Part of a small language model's weights.
Training: 156M tokens, 4761 steps.
Each number is 200 + 20 x the weight over its row's rms, rounded and kept within 0 to 999. Layers, rows and columns count from 0. The size before them is the row's rms in percent of the matrix's.

# layer 6 MLP down, 96x384, rms 0.0351, rows 22-76, columns 0-127
084,197,197,201,302,200,192,191,202,199,198,202,203,199,204,200,201,200,198,201,197,244,198,203,195,232,204,199,199,199,207,202,202,202,213,199,178,200,204,200,207,226,201,205,210,200,198,198,199,201,235,202,195,198,199,201,201,200,200,199,199,200,200,202,201,301,205,205,205,204,199,196,198,197,201,200,197,196,202,200,313,200,203,202,194,202,160,196,266,199,200,207,202,198,225,197,195,202,200,200,202,202,195,203,218,204,204,204,199,160,196,133,196,265,179,215,196,199,232,202,198,199,202,204,200,200,201,201,205
082,201,202,202,196,205,201,180,198,196,202,203,204,198,199,199,195,199,199,199,195,146,193,195,198,157,200,204,199,200,198,202,201,200,181,199,113,199,198,199,197,201,200,196,190,197,203,204,194,196,221,204,196,201,201,197,202,197,195,195,197,205,197,199,203,178,198,203,195,204,200,195,196,195,198,196,201,199,198,198,198,202,202,203,211,198,195,195,212,200,199,195,199,205,225,199,197,198,197,200,200,205,196,202,197,199,203,198,201,190,200,141,196,204,151,196,201,201,287,201,199,196,195,202,197,197,202,197,198
100,199,204,206,181,203,197,194,202,207,200,201,203,201,199,207,202,202,208,197,199,270,203,205,203,224,201,201,200,206,202,203,202,196,157,200,176,204,205,206,200,260,202,207,160,202,202,203,200,206,211,201,198,202,202,202,200,205,201,204,202,203,202,201,195,199,202,202,205,202,202,200,197,204,200,201,199,211,206,200,213,201,202,203,149,197,216,202,163,199,200,205,195,202,183,199,197,207,204,198,204,201,202,204,206,200,202,206,205,270,199,310,200,168,246,210,196,197,228,204,204,205,203,197,201,206,200,201,206
096,198,199,200,145,197,158,233,202,198,200,196,197,199,198,198,198,198,197,201,199,256,198,195,197,221,198,202,201,196,201,195,199,202,180,201,199,201,198,197,200,162,197,199,197,198,199,195,203,199,239,202,201,198,197,200,198,197,199,200,199,196,196,199,199,211,200,197,199,199,198,199,204,196,200,198,201,193,198,195,216,199,196,194,200,202,210,199,221,201,199,201,202,195,167,199,200,198,197,202,198,199,196,198,183,200,198,197,197,339,197,198,199,231,190,305,201,201,121,194,197,197,199,204,199,195,200,200,197
100,201,200,198,193,199,229,211,199,200,200,200,200,199,199,200,199,200,199,198,201,202,195,198,198,241,199,200,200,199,202,202,200,200,218,200,176,201,201,201,200,152,197,200,261,198,202,203,200,201,171,201,201,204,202,201,200,197,197,200,198,204,198,202,199,232,198,205,198,201,198,197,200,196,199,198,199,192,199,198,233,201,202,202,150,201,226,196,139,198,202,199,200,201,227,200,201,199,198,200,202,199,196,200,161,199,203,201,201,224,198,153,197,236,179,226,202,198,230,199,202,198,198,199,200,196,198,198,200
080,200,199,199,170,203,189,234,201,201,199,200,202,200,202,199,200,197,197,200,199,140,196,201,195,232,202,197,200,199,206,203,202,203,161,200,240,200,200,197,205,222,199,202,179,198,198,200,198,202,220,201,195,201,203,200,201,197,197,198,198,202,199,199,202,219,200,208,201,203,199,197,202,197,199,201,198,192,200,204,233,202,202,203,173,201,200,197,175,197,201,201,201,203,155,197,199,200,199,202,202,203,196,202,149,203,206,201,199,127,194,217,197,202,225,244,196,199,187,203,199,198,200,202,202,199,201,199,201
101,200,202,202,167,202,195,213,202,198,201,201,202,199,201,203,202,202,201,199,198,115,200,200,201,212,200,201,203,201,198,203,201,198,194,201,210,199,199,200,195,228,203,201,152,202,202,199,200,198,247,201,201,198,200,201,202,202,202,201,203,200,205,197,203,269,200,199,199,200,203,198,199,202,200,198,203,206,199,201,126,200,201,201,187,194,207,204,248,199,202,200,197,201,203,197,201,200,202,200,197,201,203,199,175,197,198,200,202,121,201,78,201,131,212,184,198,200,81,202,200,201,199,201,199,201,200,199,201
099,200,202,199,284,201,187,230,201,200,198,200,201,197,200,203,203,201,201,200,201,256,201,201,203,179,199,199,200,202,198,202,199,199,179,200,260,201,200,201,196,262,202,199,242,201,200,203,199,201,181,201,203,201,203,200,199,201,202,200,201,200,200,201,201,173,200,199,199,197,202,200,200,200,198,200,200,202,202,202,269,199,200,199,128,198,212,203,299,200,202,199,196,202,258,198,200,199,201,199,200,199,201,198,185,199,199,199,199,193,203,187,201,258,224,261,197,201,250,202,203,202,200,197,197,204,201,199,201
128,200,200,197,385,201,199,158,199,198,199,201,198,198,200,199,202,199,199,199,201,218,199,198,199,198,198,201,200,197,199,198,200,201,174,200,217,202,198,199,198,269,198,197,188,201,201,201,200,199,167,201,200,202,203,197,198,200,200,199,200,202,201,199,200,231,197,200,197,199,199,199,201,199,200,199,199,204,199,202,232,201,201,199,224,202,217,201,203,200,203,196,199,202,292,199,203,197,198,200,201,198,198,199,210,200,200,200,199,193,201,158,198,195,187,236,201,202,213,201,202,198,200,199,199,198,198,198,198
084,200,202,201,204,200,166,187,198,201,195,197,201,195,202,204,201,200,201,197,200,129,202,198,198,195,198,200,201,203,194,199,198,200,238,195,167,205,202,202,197,206,203,200,185,201,199,201,201,204,184,200,202,201,200,198,201,201,200,201,200,201,201,201,201,227,200,197,199,198,206,199,201,201,201,197,203,200,202,198,138,199,201,199,274,197,209,201,243,202,199,202,196,198,142,198,199,200,198,201,200,198,199,198,215,201,198,197,200,134,201,184,199,115,212,214,197,204,195,199,199,198,196,199,194,202,200,199,199
100,200,198,198,255,203,209,247,201,201,206,205,203,202,203,200,202,202,200,195,199,119,196,201,197,184,200,201,205,199,204,200,205,198,245,197,245,201,200,199,205,193,199,201,167,197,205,201,201,195,233,200,197,201,197,199,201,202,199,199,203,201,203,202,200,205,202,202,202,204,199,201,199,200,197,200,201,198,200,200,178,205,198,200,258,205,209,198,358,202,204,200,200,201,161,200,200,200,197,201,197,199,199,204,191,199,202,203,203,196,194,240,198,229,180,293,204,198,271,202,199,199,198,200,201,198,200,200,202
104,201,197,198,253,198,186,228,201,197,202,197,198,204,200,201,204,200,200,198,204,175,204,200,199,188,199,202,202,197,200,197,198,198,155,204,166,201,200,195,195,253,200,199,171,201,201,199,201,198,127,203,204,200,199,199,200,203,205,201,204,195,202,202,201,203,201,194,201,196,201,204,204,204,200,199,204,203,197,199,189,196,198,195,213,200,202,205,107,203,201,200,201,195,304,201,205,199,199,206,195,196,204,196,217,203,194,201,198,128,202,103,203,223,177,100,200,202,282,197,199,199,200,203,198,202,200,199,198
108,204,201,199,97,200,200,199,203,203,201,200,199,200,200,202,199,201,202,199,203,100,201,201,204,200,198,200,201,199,200,199,198,200,250,203,240,201,202,201,199,116,201,201,182,200,201,202,198,201,207,200,204,200,199,199,201,201,201,200,200,200,198,202,201,155,200,197,201,201,202,201,199,200,198,200,202,200,202,201,199,198,200,199,198,200,182,202,145,200,202,200,199,201,238,200,201,203,203,200,197,200,202,200,176,200,199,199,199,131,200,198,202,205,191,227,200,202,179,199,202,203,197,200,199,203,201,201,203
102,199,200,201,199,201,215,171,197,197,200,199,202,199,199,195,195,198,198,206,197,210,197,196,200,198,198,199,196,201,199,204,197,203,111,198,186,197,196,199,200,224,201,197,204,196,198,199,196,199,189,198,199,197,199,201,205,196,196,197,195,202,195,195,199,212,197,202,197,203,199,199,200,197,201,200,198,197,199,201,146,200,204,201,163,199,207,198,190,199,197,197,201,204,152,199,198,199,199,199,203,205,197,198,210,199,203,193,197,180,202,99,198,197,158,241,197,198,292,201,203,201,198,200,200,201,203,201,200
094,198,196,194,257,197,190,229,197,196,201,199,199,202,199,196,200,199,199,202,201,244,202,199,201,196,199,199,201,198,198,196,197,200,222,199,241,197,199,196,200,164,197,197,217,197,199,197,203,195,197,198,203,198,200,204,198,198,199,200,201,195,200,202,197,249,198,197,200,194,196,202,203,202,200,201,201,198,197,199,237,201,194,199,236,205,253,203,134,203,199,198,202,195,211,202,203,197,200,200,197,196,202,193,204,197,196,196,200,174,201,226,203,206,203,226,206,201,336,198,200,200,202,201,200,196,201,201,195
086,202,201,202,139,201,175,229,201,204,196,201,202,197,204,207,202,198,202,198,197,211,198,201,198,173,203,194,201,200,203,203,201,201,145,199,159,204,204,200,199,179,198,206,149,201,199,203,201,205,232,203,198,204,201,203,199,201,199,203,199,202,202,200,196,208,201,203,203,201,200,197,202,201,200,197,199,204,201,202,126,200,201,200,139,199,184,200,177,198,203,205,195,201,188,197,198,202,200,203,199,201,197,202,175,201,202,205,203,165,195,154,195,161,183,204,195,200,90,201,203,202,203,200,200,200,201,199,203
090,197,201,199,281,202,182,225,200,203,199,197,196,197,199,203,199,199,198,197,198,235,201,196,199,172,194,199,200,200,198,197,198,201,227,201,206,201,198,202,196,154,199,200,168,203,201,200,200,202,220,200,200,203,202,201,197,199,198,202,199,202,197,199,197,177,197,201,200,200,200,197,201,197,202,197,197,195,201,201,128,199,199,197,192,199,177,199,262,197,201,199,197,201,226,198,201,196,201,200,202,199,197,198,129,200,201,197,198,127,201,212,198,202,175,204,199,199,92,201,204,203,199,197,199,199,200,197,202
097,198,203,203,204,199,201,201,198,200,197,198,201,198,198,198,196,200,200,203,197,342,200,198,201,234,197,200,195,203,196,203,197,202,107,199,208,200,196,203,197,162,203,201,180,198,197,197,198,203,204,198,201,199,198,199,202,198,196,200,195,203,195,199,201,207,201,201,201,203,202,200,199,197,202,199,197,199,201,198,178,198,203,203,141,197,257,198,78,199,197,200,199,201,155,199,197,201,201,196,203,203,197,201,216,198,204,195,199,248,202,235,198,198,229,186,197,200,221,201,201,200,198,201,198,203,204,201,203
135,202,200,201,227,202,226,252,201,198,202,198,198,204,197,200,203,204,201,198,200,260,201,204,199,245,202,203,201,201,203,203,201,197,84,202,228,202,201,199,198,164,201,199,174,201,203,202,202,197,257,203,203,202,201,199,203,203,201,204,202,201,202,200,197,195,199,200,199,201,203,202,201,204,201,201,202,204,200,198,171,200,202,199,63,201,184,203,234,201,202,198,201,199,213,203,204,200,199,203,199,199,202,200,223,200,197,204,205,240,202,165,202,193,228,261,202,197,216,199,202,200,200,203,203,200,198,199,200
099,201,199,198,319,198,196,187,203,198,204,200,199,206,199,202,205,202,204,201,205,233,205,204,204,194,203,204,204,200,201,198,197,196,191,200,233,200,202,200,199,299,200,200,182,200,203,201,201,199,189,200,203,198,201,202,201,204,207,200,206,195,204,203,200,192,202,195,201,194,197,204,203,206,198,205,205,208,202,200,247,200,196,197,248,202,212,206,124,204,200,199,200,197,101,203,205,204,202,200,198,196,207,196,208,198,194,201,201,245,203,184,207,211,207,198,203,200,190,198,201,200,201,201,200,203,200,202,199
098,201,199,201,202,202,178,160,197,200,201,203,202,199,200,198,198,196,196,200,197,152,197,199,196,174,201,198,198,198,201,203,200,202,136,201,225,199,197,198,200,189,197,199,137,200,198,200,196,201,245,203,195,199,201,200,198,197,200,196,198,202,197,199,202,253,198,203,199,202,198,197,198,196,202,198,198,198,197,203,167,198,202,202,170,200,211,195,219,197,199,198,201,205,267,197,198,196,199,201,203,202,195,202,222,204,203,201,197,185,197,277,195,173,215,210,196,201,124,203,199,200,201,202,200,199,200,196,202
091,197,198,196,242,198,192,180,203,203,204,201,199,201,203,202,202,201,201,201,204,134,201,200,206,220,194,202,201,196,201,196,198,199,204,200,200,196,201,202,201,145,198,202,193,198,203,200,204,197,172,198,205,202,200,205,199,202,202,203,202,199,199,200,196,128,198,197,202,199,196,202,200,201,201,200,197,205,204,202,193,201,198,197,181,203,232,203,157,199,203,199,200,199,168,202,203,202,206,196,197,197,202,198,181,198,197,199,199,177,198,171,204,197,241,190,203,200,317,199,205,203,202,198,204,200,196,202,203
089,198,201,202,113,202,204,218,200,201,201,203,201,200,201,201,202,202,202,199,196,174,199,200,199,207,202,202,202,202,199,202,204,199,205,199,184,200,200,201,199,162,201,200,162,202,204,199,203,198,152,202,199,201,200,202,201,203,201,202,201,202,203,198,198,212,201,200,200,201,199,200,197,201,201,201,200,211,201,200,256,202,202,201,207,198,176,202,210,200,203,202,197,199,158,198,200,198,200,200,199,200,200,203,220,199,199,202,205,154,200,180,198,209,144,139,199,202,207,204,201,201,203,200,202,200,201,199,202
089,198,198,199,227,200,194,182,200,199,200,197,200,200,201,201,201,200,201,201,199,213,201,199,198,181,199,200,200,198,202,199,199,198,279,198,214,201,201,198,200,176,198,200,193,201,200,199,201,199,187,201,200,201,203,203,201,201,201,202,201,199,199,202,199,213,199,198,199,198,198,201,204,202,199,199,201,205,200,198,184,201,198,198,205,201,165,202,138,203,200,200,198,199,95,200,202,197,199,202,200,198,199,198,227,202,199,199,199,296,198,258,200,155,182,210,200,198,186,197,204,198,202,199,200,202,197,201,199
086,198,196,195,187,194,186,198,202,195,201,194,200,203,201,200,200,198,201,203,205,266,201,199,203,118,200,202,201,195,198,195,195,198,106,199,165,199,200,199,198,244,198,200,203,199,200,196,200,198,255,198,204,199,197,199,200,200,205,200,203,195,199,206,204,286,202,196,201,193,198,203,203,202,197,202,203,196,200,195,101,197,199,196,142,199,217,203,237,205,198,201,204,194,94,202,204,201,201,200,195,198,203,195,241,199,195,198,197,251,203,199,202,207,246,171,202,201,231,193,197,196,201,203,197,201,198,202,197
099,200,201,201,158,202,169,183,202,201,197,196,195,198,198,202,200,202,196,195,199,209,203,198,197,140,194,200,201,202,200,200,201,201,225,206,140,205,198,200,197,215,203,199,174,204,200,203,199,203,213,204,201,205,205,196,198,201,197,201,200,204,199,200,201,196,199,201,198,203,203,197,202,196,202,197,199,188,199,198,174,200,202,197,118,198,151,199,190,199,203,198,195,199,226,196,202,196,197,203,202,198,198,198,201,205,200,199,199,150,202,169,200,96,134,174,199,201,220,203,201,197,193,197,198,198,198,197,199
114,201,200,201,249,200,192,133,198,199,202,201,200,203,197,197,199,198,200,203,200,160,200,200,200,183,203,200,198,198,201,201,199,200,176,201,149,199,198,197,199,216,199,200,164,198,198,198,199,199,95,201,199,196,198,201,201,200,201,199,198,197,198,198,198,196,199,198,202,201,199,203,200,201,200,202,202,205,196,200,175,198,198,202,133,203,182,201,164,202,197,198,204,201,168,202,200,201,201,201,200,200,201,201,215,199,200,200,200,163,199,114,201,247,204,89,200,200,229,199,199,202,204,204,203,201,200,199,201
096,201,202,200,143,203,212,244,202,202,204,199,201,203,203,204,202,204,204,197,198,127,201,200,200,216,198,203,202,204,201,202,201,197,280,197,229,202,202,202,201,204,202,201,153,201,206,204,200,198,314,198,199,203,201,200,202,204,197,201,203,204,202,202,198,233,201,200,198,202,201,201,201,204,198,198,201,204,203,198,297,204,202,199,198,199,197,201,146,204,204,200,195,202,158,203,200,203,199,200,200,200,201,201,238,198,200,201,202,100,201,244,201,109,176,254,201,194,164,201,205,200,196,195,199,202,200,202,200
084,199,199,199,178,197,173,205,194,201,199,199,199,201,196,200,198,196,199,201,195,231,198,200,196,249,203,199,195,199,200,202,195,201,220,198,199,201,200,198,202,174,196,200,276,200,197,198,200,205,177,201,195,200,201,201,199,198,198,198,199,200,195,198,196,169,195,200,199,201,200,201,199,200,203,200,199,196,198,198,174,196,200,202,247,207,210,197,112,201,195,199,203,202,196,204,197,200,198,202,209,201,197,201,200,204,203,200,197,134,201,140,198,233,256,218,198,200,142,200,199,200,200,202,200,199,201,197,199
093,201,200,199,175,202,207,221,203,199,200,201,200,200,201,199,203,200,200,197,201,160,202,202,198,154,200,200,203,199,201,197,203,200,203,200,177,201,199,197,201,156,199,200,223,197,201,199,200,199,172,201,200,196,199,199,197,200,203,198,203,197,202,199,202,199,202,199,203,196,198,201,202,201,199,201,201,200,197,200,113,200,195,196,117,201,197,202,81,201,201,200,200,199,271,199,204,201,198,202,197,198,202,198,218,200,197,201,200,164,195,212,201,232,231,121,202,202,187,199,198,198,200,200,199,199,200,199,199
102,201,203,201,252,201,174,173,201,200,200,196,199,204,198,204,205,205,204,201,201,174,206,202,202,151,200,203,201,204,199,204,198,196,204,200,197,205,200,203,195,105,204,201,170,206,203,201,205,201,144,200,205,204,205,202,202,206,201,207,204,203,205,200,195,216,199,198,199,200,201,205,202,208,202,201,203,211,203,198,194,200,204,199,216,198,202,207,230,203,201,200,197,200,207,204,203,205,201,201,202,198,205,198,227,199,198,201,203,159,204,128,205,191,184,212,200,196,116,200,205,200,200,199,201,203,199,200,200
111,198,203,200,188,198,211,234,198,200,200,201,201,198,198,200,199,201,201,203,196,214,200,201,201,237,199,198,195,202,200,202,199,198,225,197,175,199,200,203,199,210,201,201,259,198,199,199,200,201,213,198,200,200,199,203,202,200,197,202,198,201,198,198,199,148,199,202,202,201,201,200,199,201,201,198,198,204,201,199,116,202,200,203,248,200,169,200,344,199,199,200,198,201,212,200,198,199,201,196,201,202,199,200,181,197,203,199,202,237,198,224,200,205,253,183,199,200,59,201,201,201,201,200,200,201,203,200,202
087,199,202,201,239,197,227,162,196,207,198,202,201,199,196,201,199,196,202,203,202,337,203,201,207,225,199,197,194,202,198,198,197,203,189,200,174,198,205,204,202,260,202,205,237,199,194,197,203,208,191,196,200,197,199,203,199,201,199,205,199,199,198,197,197,161,197,200,205,202,201,201,197,202,202,201,198,206,202,203,162,196,199,206,184,200,181,200,201,196,195,203,202,199,158,199,197,202,208,196,203,200,200,201,197,201,203,198,201,226,197,329,205,232,229,173,196,204,254,201,202,206,203,201,202,201,198,198,207
092,200,199,199,186,197,173,189,197,200,201,200,200,202,197,200,200,200,200,204,200,332,202,202,201,255,202,201,197,200,201,199,197,201,143,199,179,198,201,200,202,187,200,201,261,198,199,196,203,200,266,200,200,196,197,204,201,201,199,203,199,196,199,196,194,240,198,198,202,200,202,203,199,202,202,201,200,203,200,201,199,197,195,202,199,203,223,201,219,200,198,200,203,199,249,203,199,201,203,200,201,200,201,198,178,199,200,200,200,232,199,163,204,159,166,129,200,202,196,199,201,204,202,203,202,201,201,200,202
121,200,201,197,170,200,191,215,199,200,200,202,201,200,200,198,202,201,199,201,199,162,200,200,200,161,199,202,202,201,200,200,201,202,98,199,213,200,199,200,202,235,201,198,261,197,201,201,202,199,215,200,201,201,200,200,201,201,197,200,200,202,200,201,199,113,198,201,200,201,199,202,201,201,203,200,201,199,199,201,194,204,201,201,116,203,244,202,181,200,202,196,201,201,68,201,201,197,200,199,200,199,200,198,192,201,200,198,200,235,198,245,201,186,219,201,203,200,253,202,200,199,197,200,202,198,200,199,201
092,200,198,199,131,202,219,207,204,197,201,198,196,203,201,200,205,204,199,200,200,123,201,201,199,242,201,201,203,199,202,200,201,198,230,201,238,199,200,198,201,176,201,200,201,201,201,198,200,196,213,201,201,200,199,199,201,203,201,201,203,199,203,204,201,152,203,199,200,201,199,200,202,201,198,202,202,198,201,198,186,200,200,197,225,200,150,203,246,204,203,200,199,197,275,201,202,199,198,201,199,201,201,199,184,199,198,201,200,159,204,208,202,145,208,189,201,199,177,200,199,199,200,202,199,201,202,202,199
105,202,202,201,236,202,191,239,203,198,202,201,205,201,202,200,197,201,204,202,200,130,198,199,201,163,203,202,201,201,200,203,199,199,173,195,186,200,204,201,202,164,201,199,136,196,201,203,194,200,165,200,198,198,200,200,204,200,199,195,199,200,198,203,204,218,202,202,197,199,199,199,201,200,195,202,203,199,202,200,173,202,203,202,155,198,202,200,180,202,198,200,199,203,143,202,199,203,198,200,199,204,202,200,202,199,202,198,199,113,201,245,200,195,151,177,200,200,275,200,200,198,199,200,196,204,202,204,197
104,195,201,198,154,198,215,194,198,201,199,200,201,199,198,198,199,197,201,202,202,184,202,201,205,187,199,202,195,199,196,197,196,200,255,197,195,197,199,201,201,201,201,201,255,198,197,195,201,202,196,195,201,195,196,202,199,199,203,201,199,195,197,198,200,96,200,198,205,198,200,204,198,202,201,203,198,200,199,200,152,197,198,204,256,198,208,202,142,199,194,200,204,197,209,201,199,200,206,196,200,199,202,197,219,198,200,197,200,284,198,148,203,97,267,155,199,203,165,199,198,203,205,202,201,204,201,200,203
087,197,201,201,227,197,193,268,200,200,199,200,200,198,198,198,198,200,199,202,198,219,197,202,201,184,200,200,197,199,201,200,199,201,252,196,186,198,199,201,203,229,200,202,284,196,199,198,200,202,187,196,199,197,197,202,201,199,200,201,199,197,197,197,199,238,200,200,202,201,200,200,198,200,202,201,198,202,201,199,186,200,199,202,207,202,213,199,370,197,198,201,202,199,181,200,198,199,202,196,201,200,199,200,206,199,201,199,200,263,197,339,200,282,207,233,199,201,233,198,200,201,204,201,200,200,203,201,202
096,200,199,199,206,198,196,232,199,201,199,200,200,198,201,200,198,198,199,200,200,225,197,201,199,213,201,197,199,198,201,200,199,200,262,200,153,199,202,200,203,164,198,202,133,198,199,201,198,201,236,200,200,200,199,201,200,198,199,199,199,200,197,201,201,137,200,202,201,201,199,198,198,199,199,199,200,197,200,198,216,200,200,202,260,201,223,198,275,199,199,201,201,198,225,198,198,199,201,199,201,202,198,199,185,202,201,198,200,170,198,226,199,301,211,189,199,201,126,198,199,200,200,202,200,199,201,199,201
104,200,201,199,191,198,183,193,199,201,200,199,200,202,199,198,198,202,203,202,202,172,202,198,204,151,200,203,197,203,196,197,198,198,260,199,195,196,202,203,202,193,203,199,202,197,199,199,200,200,194,197,203,196,197,201,202,202,199,201,199,198,199,200,201,114,201,199,200,199,199,203,197,202,197,203,202,201,202,197,163,199,199,202,238,199,169,203,160,201,197,200,202,197,228,203,199,201,202,197,199,201,202,198,184,198,199,195,202,278,202,225,203,119,192,198,201,202,201,199,199,202,201,201,198,202,201,203,199
083,196,202,203,206,198,166,296,204,206,201,199,200,199,199,202,199,200,201,198,197,149,195,200,203,186,199,200,199,198,204,198,201,198,238,199,149,199,202,203,205,245,198,206,256,196,200,198,200,202,192,199,198,198,196,202,200,200,200,202,200,196,197,201,199,171,203,200,206,202,201,200,199,200,198,199,199,200,201,198,122,199,196,202,193,202,189,201,164,199,199,205,202,198,224,198,197,201,204,198,198,202,199,203,175,200,202,201,200,127,193,265,200,302,203,204,199,199,328,198,199,205,203,203,201,202,203,200,205
099,200,201,200,247,201,221,174,203,201,200,201,202,197,201,203,202,202,200,198,199,177,198,203,200,191,200,199,202,199,200,200,202,199,236,197,212,201,202,200,201,184,200,202,209,198,201,201,201,200,104,199,200,201,198,201,201,202,202,201,203,200,201,201,200,190,203,199,203,198,200,200,200,200,197,200,199,203,202,199,249,202,198,199,203,202,172,202,105,200,201,202,197,200,174,199,201,199,199,198,198,199,200,200,194,198,200,201,200,116,199,255,199,152,285,230,202,201,218,200,201,200,203,198,197,201,202,204,200
096,200,197,194,124,195,177,173,199,198,202,198,201,203,198,200,199,196,199,202,205,183,199,199,201,192,201,201,199,194,200,198,194,200,283,200,209,198,201,196,202,247,194,200,222,199,197,197,200,202,185,198,201,199,200,201,199,198,203,199,201,197,197,202,201,193,198,198,199,195,196,201,203,200,197,203,201,193,199,199,160,196,199,200,263,203,181,201,306,201,198,200,205,198,111,203,201,201,200,202,202,199,201,197,185,200,199,199,195,135,199,186,201,181,150,248,201,200,168,196,199,199,201,203,200,200,198,201,197
084,195,199,198,140,196,210,178,191,199,195,198,199,194,197,195,195,193,196,207,199,162,201,196,198,222,195,196,192,199,194,200,195,206,214,198,158,199,195,201,196,178,198,199,210,202,195,195,199,204,174,201,199,201,202,201,196,195,196,199,192,204,193,195,196,158,193,201,197,200,197,197,200,194,206,198,193,203,198,201,221,196,203,202,258,200,198,196,55,196,196,197,200,202,221,198,199,196,203,197,208,199,193,199,194,201,202,193,195,256,202,291,195,173,163,165,196,202,298,202,204,199,202,199,201,198,197,194,203
118,202,201,201,236,200,221,204,200,205,198,203,200,198,202,202,201,201,202,198,199,289,200,201,202,179,202,200,200,201,198,199,201,201,214,200,229,201,204,203,202,193,201,201,250,202,201,202,202,202,248,201,199,200,200,200,200,202,200,202,201,201,201,200,199,217,200,199,202,203,202,200,195,202,201,199,201,204,202,201,231,200,201,202,148,201,217,202,225,199,201,201,200,201,245,200,198,201,203,199,201,200,200,203,227,202,199,201,203,238,200,206,200,232,229,270,199,203,187,202,200,201,200,201,201,200,199,199,203
087,206,198,202,154,203,198,221,195,196,195,198,201,197,201,197,197,196,195,196,197,93,195,197,191,183,203,198,197,198,200,203,198,203,275,203,183,203,199,193,200,184,197,195,113,198,197,202,194,203,236,206,194,201,202,193,201,194,196,193,196,202,196,202,205,150,198,205,195,202,201,195,201,195,198,196,201,191,193,199,138,197,203,202,294,199,193,194,212,199,198,197,201,202,236,198,198,196,193,207,204,204,193,200,187,205,204,200,197,230,199,110,193,116,224,148,197,202,93,200,195,194,196,204,195,198,203,198,195
090,198,202,201,36,201,213,208,198,201,198,201,203,195,199,197,195,196,197,198,196,146,196,197,198,206,198,199,197,200,199,201,200,203,217,198,145,201,199,201,203,227,198,200,222,198,197,199,195,203,194,199,196,199,199,198,199,194,197,196,196,202,193,202,203,211,200,205,201,203,200,197,198,194,198,199,197,191,198,200,254,200,201,204,225,199,200,194,258,198,197,199,201,202,200,197,196,197,200,200,203,202,195,201,168,201,206,197,198,207,196,223,196,337,210,206,198,201,140,202,199,199,199,200,199,200,202,200,202
081,204,200,199,119,201,173,223,197,201,203,204,203,204,199,196,197,198,200,202,200,261,201,202,198,217,204,199,197,201,202,200,199,204,228,201,238,199,202,199,201,158,199,199,288,194,199,200,198,199,280,203,198,198,200,200,202,198,195,196,197,200,197,199,202,188,199,202,202,201,197,202,200,199,200,201,200,201,198,203,207,201,199,201,222,204,203,199,197,198,198,198,204,202,115,201,201,201,201,201,201,202,200,200,178,201,202,199,202,249,199,235,201,137,174,265,201,199,180,201,199,200,199,204,202,198,201,201,201
100,201,201,201,81,199,196,173,199,201,197,196,199,201,201,204,203,200,202,196,199,221,205,199,198,198,202,199,201,200,197,200,199,196,218,202,186,205,198,197,194,106,200,200,243,204,201,199,202,203,290,203,201,200,201,198,201,204,203,203,203,197,204,201,199,247,201,195,200,197,203,203,204,205,199,198,205,209,197,196,161,195,198,195,183,198,225,205,199,204,199,202,197,199,259,200,202,201,198,205,198,199,203,199,213,202,195,200,200,236,200,247,201,153,187,223,197,199,190,198,199,199,198,201,196,203,203,197,198
079,197,200,199,185,195,202,149,199,202,197,199,196,195,199,201,202,198,197,198,198,166,203,203,199,208,197,197,197,197,200,195,198,203,195,200,159,202,198,198,199,238,197,203,154,202,197,197,202,203,162,200,199,199,199,199,194,200,203,202,201,196,199,198,198,200,201,196,205,198,202,202,200,200,205,198,198,207,199,199,195,195,196,198,237,204,226,202,147,198,200,203,200,198,167,197,201,197,202,199,200,196,199,198,231,203,199,201,198,251,198,186,199,175,168,165,198,207,248,199,199,200,201,200,200,200,200,197,203
091,199,203,199,202,200,170,218,200,201,202,201,201,202,200,199,200,201,201,201,199,167,200,201,199,232,198,201,199,201,200,199,200,200,115,197,158,200,200,201,205,211,200,200,228,197,200,201,200,200,251,198,199,202,200,200,200,200,199,198,201,201,198,202,199,189,200,200,202,200,198,201,202,201,199,201,200,193,200,198,240,203,199,201,215,203,197,201,218,202,199,197,200,201,277,203,200,201,200,198,201,199,201,199,144,201,201,198,200,226,196,91,202,109,185,189,203,200,186,200,201,198,199,198,198,201,201,201,201
095,200,202,202,106,201,228,216,200,204,202,205,202,201,201,202,200,201,205,200,201,321,197,202,207,215,202,199,199,201,200,200,201,199,170,199,199,197,205,206,204,128,200,204,294,200,201,205,199,202,270,198,200,202,201,202,201,203,201,202,202,203,201,198,199,79,200,203,203,203,198,200,193,203,198,202,198,209,205,202,188,201,203,204,167,199,189,200,331,197,201,202,200,202,218,200,198,204,206,196,200,203,202,203,206,199,202,202,205,172,200,150,202,225,189,183,198,200,136,202,204,204,205,199,202,202,198,201,205
089,204,201,201,212,201,222,214,199,199,197,200,200,199,200,202,200,200,202,199,200,234,200,198,200,217,202,202,200,202,198,203,199,199,234,202,186,203,201,200,196,238,201,198,164,204,201,203,199,203,181,204,202,202,204,199,201,201,199,201,199,204,202,199,199,217,198,202,196,200,201,197,199,201,201,199,202,201,200,201,233,198,206,203,260,196,220,202,217,199,202,199,196,202,113,199,200,200,199,203,203,202,200,200,165,202,201,201,201,282,204,209,199,188,248,236,197,201,287,203,202,200,199,201,199,200,200,198,199
099,201,201,200,317,199,188,181,198,201,200,199,199,200,200,202,202,200,202,200,200,298,203,202,203,193,200,200,199,201,197,200,198,199,132,200,246,201,199,199,195,161,202,202,149,204,199,196,203,200,231,199,202,198,199,200,200,203,202,204,201,196,203,199,197,219,202,196,202,199,203,204,200,203,200,199,201,208,199,199,172,195,199,200,163,198,218,203,153,202,200,203,200,199,196,202,201,203,203,200,197,199,203,201,207,198,197,200,200,223,200,104,202,240,221,220,197,202,287,199,199,205,202,201,199,205,202,199,202